From a checkpoint of a small transformer trained on Wikipedia.
Size: 11 layers, MLP 448 GELU, vocabulary 4096.
Each number is 500 + 25 x the weight over its row's rms, rounded and kept within 0 to 999. Layers, rows and columns count from 0. Numbers have three digits each. The size before them is the row's rms in percent of the matrix's.

# layer 7 attention query, 192x128, rms 0.119, rows 131-141, columns 0-127
096:490520508485490503514481496497467522537479463544466534538485496485441532536541500518486534500497491472499484474502495547484501495470479430516483529498472510513461498510496477477455487467523534498520493474536507545531523498503487517488493524504505435520505531504539495542535519514501539515519499501493505476525538487471494491532501504499485469442496519460520521525521498502446490468521
080:516540469507533486531512502518507484500516528515454498488467535494517506453485454521533520528487499457505493520491471495477468514468476460442515468555517459513497485478485484537510499490476516549464487508492530499537542492500515522490507513507511478540460481491527472497503523455465495504480533568530504496474494472518575478512480470494496500494516500481474505536495520514496487511499
070:481469549464484456477463517522516507490489484514513453530525509475503488546519500509502501441515469516505490470452504494497509522497530483526536480461509482468539506491501502521500494492525440504561474480504488483460486492513473473481486533505518558497493488500490481534518541492513482498492475493507501490509499503511461513456514540499476514537495565496493531490496513536479514428489
089:492493506541530515507470451454508488492490575453499471483483495510487493509454509504491518463502522492503510543513530518535490513481489534464492517500478483547478525477490468499540480476505508477483581513518516506508502501470533533501512466501480499457532539524512504465518516502522495529517486507496533540495470508470522500525454457493491532448475478477532479474483519494476492504502
091:498497551476564522497496487499480489546467528515485530464537485461468479477469507504507490498497554528489445500522469482493477541522488487553492530538495470505535482482462543518506526497484527510514551481501502439495520498509470481521468492475540512488514501474519548525484513458471505507497477510500473481462495515511522509487493503517514495515502499512520465495472490488448487550507
090:452526447475516481509478542504504472509477506471494491501501524478509511520518502510518461484498501517469526494500491526445506545519484479548528511493457528578542500513544495442554507561454496508559490488485489482455477523512493486521489505503511501517500482496501524460490479465506495478522508505485492457509512473487506512522501524480508506473491485487472506468514494437500485484508
087:465494491456501500496498507478449516456504518485495448490493508493476506528537474505497516542501489522527520510504510508510529475476506475493503520486467502510462447473468523531438479524507508490485528490480475502544533509493518519514526505507533451533503507527513526510418461500511491503479486482463518475512497523478545494555524522512498531480547472537509536493526465528480497490495
097:504479514468516523490486512510489503501512506518456494518489499499524493533543543493510474503520518496514538506513503458476501540500512520512537489485513469489517553508493483508535494523525450471519526488476545522534535521520510496536513474489502522492496448514460508505533492534482474490467440451498478454456507529480505487465461475474554512471468491480511496549457508498489501531544
097:492548462495502491508519509474522512468523515501512495528510459461513531501507503504457521516464528480476488471524565517505496461498499487580525490499475500507501492484463486519519499511523485532514494481513457509485541476464486521502505484494480472497485473479510482509518500511471482526576473480413526487491543485531526483541467535517506503475534510493474492508530512496492496475507
092:477553476473454532495517490451473491462508551496494482498479498514500498483498473483496474479461473485514493549475531482513434471503501510505483488465523493522493540511457522490474525475516467473521532510488510527509494544478500543488507452459503537519511482505526535499516527537530509517520475539513490455482489552526521506526468516494499524515483512500491490493483503540539539466502
088:521496533466508537524504469497471494504515462507504511527503497459517476530497526492529511517460511492514495461502470485492514490540505475467500507533491516520450521495524562460507504472522455481491512455475517517480500522508530503424521542476517486531507487514506450513503466515473475498511488519446520460514526537515503488514488517486430525491564493496482493523486508494496476467495
# layer 7 attention key, 192x128, rms 0.123, rows 131-141, columns 0-127
089:511481455476512510469521516506456527521537482529480490540504498507543498495511516483487502520536524455520525513532504449507472500521532488518461480510494513518475498471508523467544499500509519493486468434559493486500492502490497516504537496475480494536570520503515525515521516479488527506487481549500498501499508510459514455483518423509518484516478503540504538515479478501487445512507
076:510532536497493470496510487475490536477495506509515507558473481508488449494541492508489477474526496530504515505509467488464482473490455508476488467568508490511506466507489528529537511539490492503436523442512491526522477509508496497508493463534475491504493489553494510515494535484499530524483471508502523467508482481505487471508541463503505486536463507455492486513495526563520444532489
101:506440503493474482496526536453552506499503561493512521461496504514498506470476491464490500519468485477502504552489503473458492523478514530467453519468464469472519504490534501504489498483513474450482480549439543519528520489500518545499499502497509466499535481498543501529490507545546544484469494523479462530518502513505478503496510498502491486484508533485478531522514506494491538483476
130:490515528510478502492484526477545523516517515538539461465499490505496489505512459465512468508510460504434472510465495454465532493464516505499479472525505498457573516502495525523490536521508458520505475479408532501504495474495513474549438504532515497501479498486504500523491491490511518510501505487508472522486493503522490486485539507508498515509502471488476565507516521503499517478477
092:499483512511503509496502476468523462438527522493504537507536512501487498523531489497490459527513487465513474493512524474480526485494485538471488487467523526495496505509495454515456472488505548541489468532471486505462523524501529501500452495455510465533510461515499518463505438527486523510521516516494508529527495463531447486524519495519493544515514452537535480500546482511517510517462
084:517481500489535523522532498475499512514497521458457512526517522538476549492496486507515514530487512477511533496485452498505496533483482441515474544506545512561538495578516498513493511509454504506497518509508486518488475508473493451502502487436529504551557476485525517514478491470480502494523463515463435508469521499502505514490499499501489478526525504526505477497500464516508497494492
084:509488480520536512483519490535492527485538511488492514507494495485534545473555505514545477527504535476511467514513487525494507487508521497445498489493537465507529534476480522526515513462512541517513523469467572507492478449514496501500534512517497489504476478521518497510478504528518500495476467492491488483475520514465498464479516507516498474418540498527496545499441512467483488475459
096:482475512501501509528515503497537509473461530556495487501531512525500514493507504523513514489479526589514481518530440526515501477499520511508491514488513477490476507507513490495467500513483572473461495496445476501500517498534481502517562461513471482523467502472460517535508479527496493536515502505500490522478472464471444528528503512454503488446482496542527513495518496478487502493520
091:532470516499505505492530475487476504519489532474509407540511493510523500498503501467507513543522534503566486472462481479490510545565517482463495500500544464500481511515516491492496502506509539513464533522524501526501470539497496520476520495505479496469567506506524498448469537461508492502490510519498475460470490506485509476501467463520510523491482543517489537511495510525498522508491
091:492508514484500532478517468491473482525497549501484472490550479499506546566480516507535486469503509499509513500538505507459491514495485519487534502483520508511505494511513468491506509509513479481450522482523503534512457470495484510508532516538485522463448485467498505512470480537517486526496515508574465475507508492516489531497530452475484520460553507536491455452477547487504466507521
090:500474451495479548495490501469513524488489558485487526512456479491516475499492520490501467528511510504536451533518492489497484491488517509454496483524491505507548538477507487498464509498465527490497534468499492527538496491481492526491493541502469502504501447498535463515498500494484531507512463498494474522532483547491485497520517467428449469495539543451529488492505524562519519504500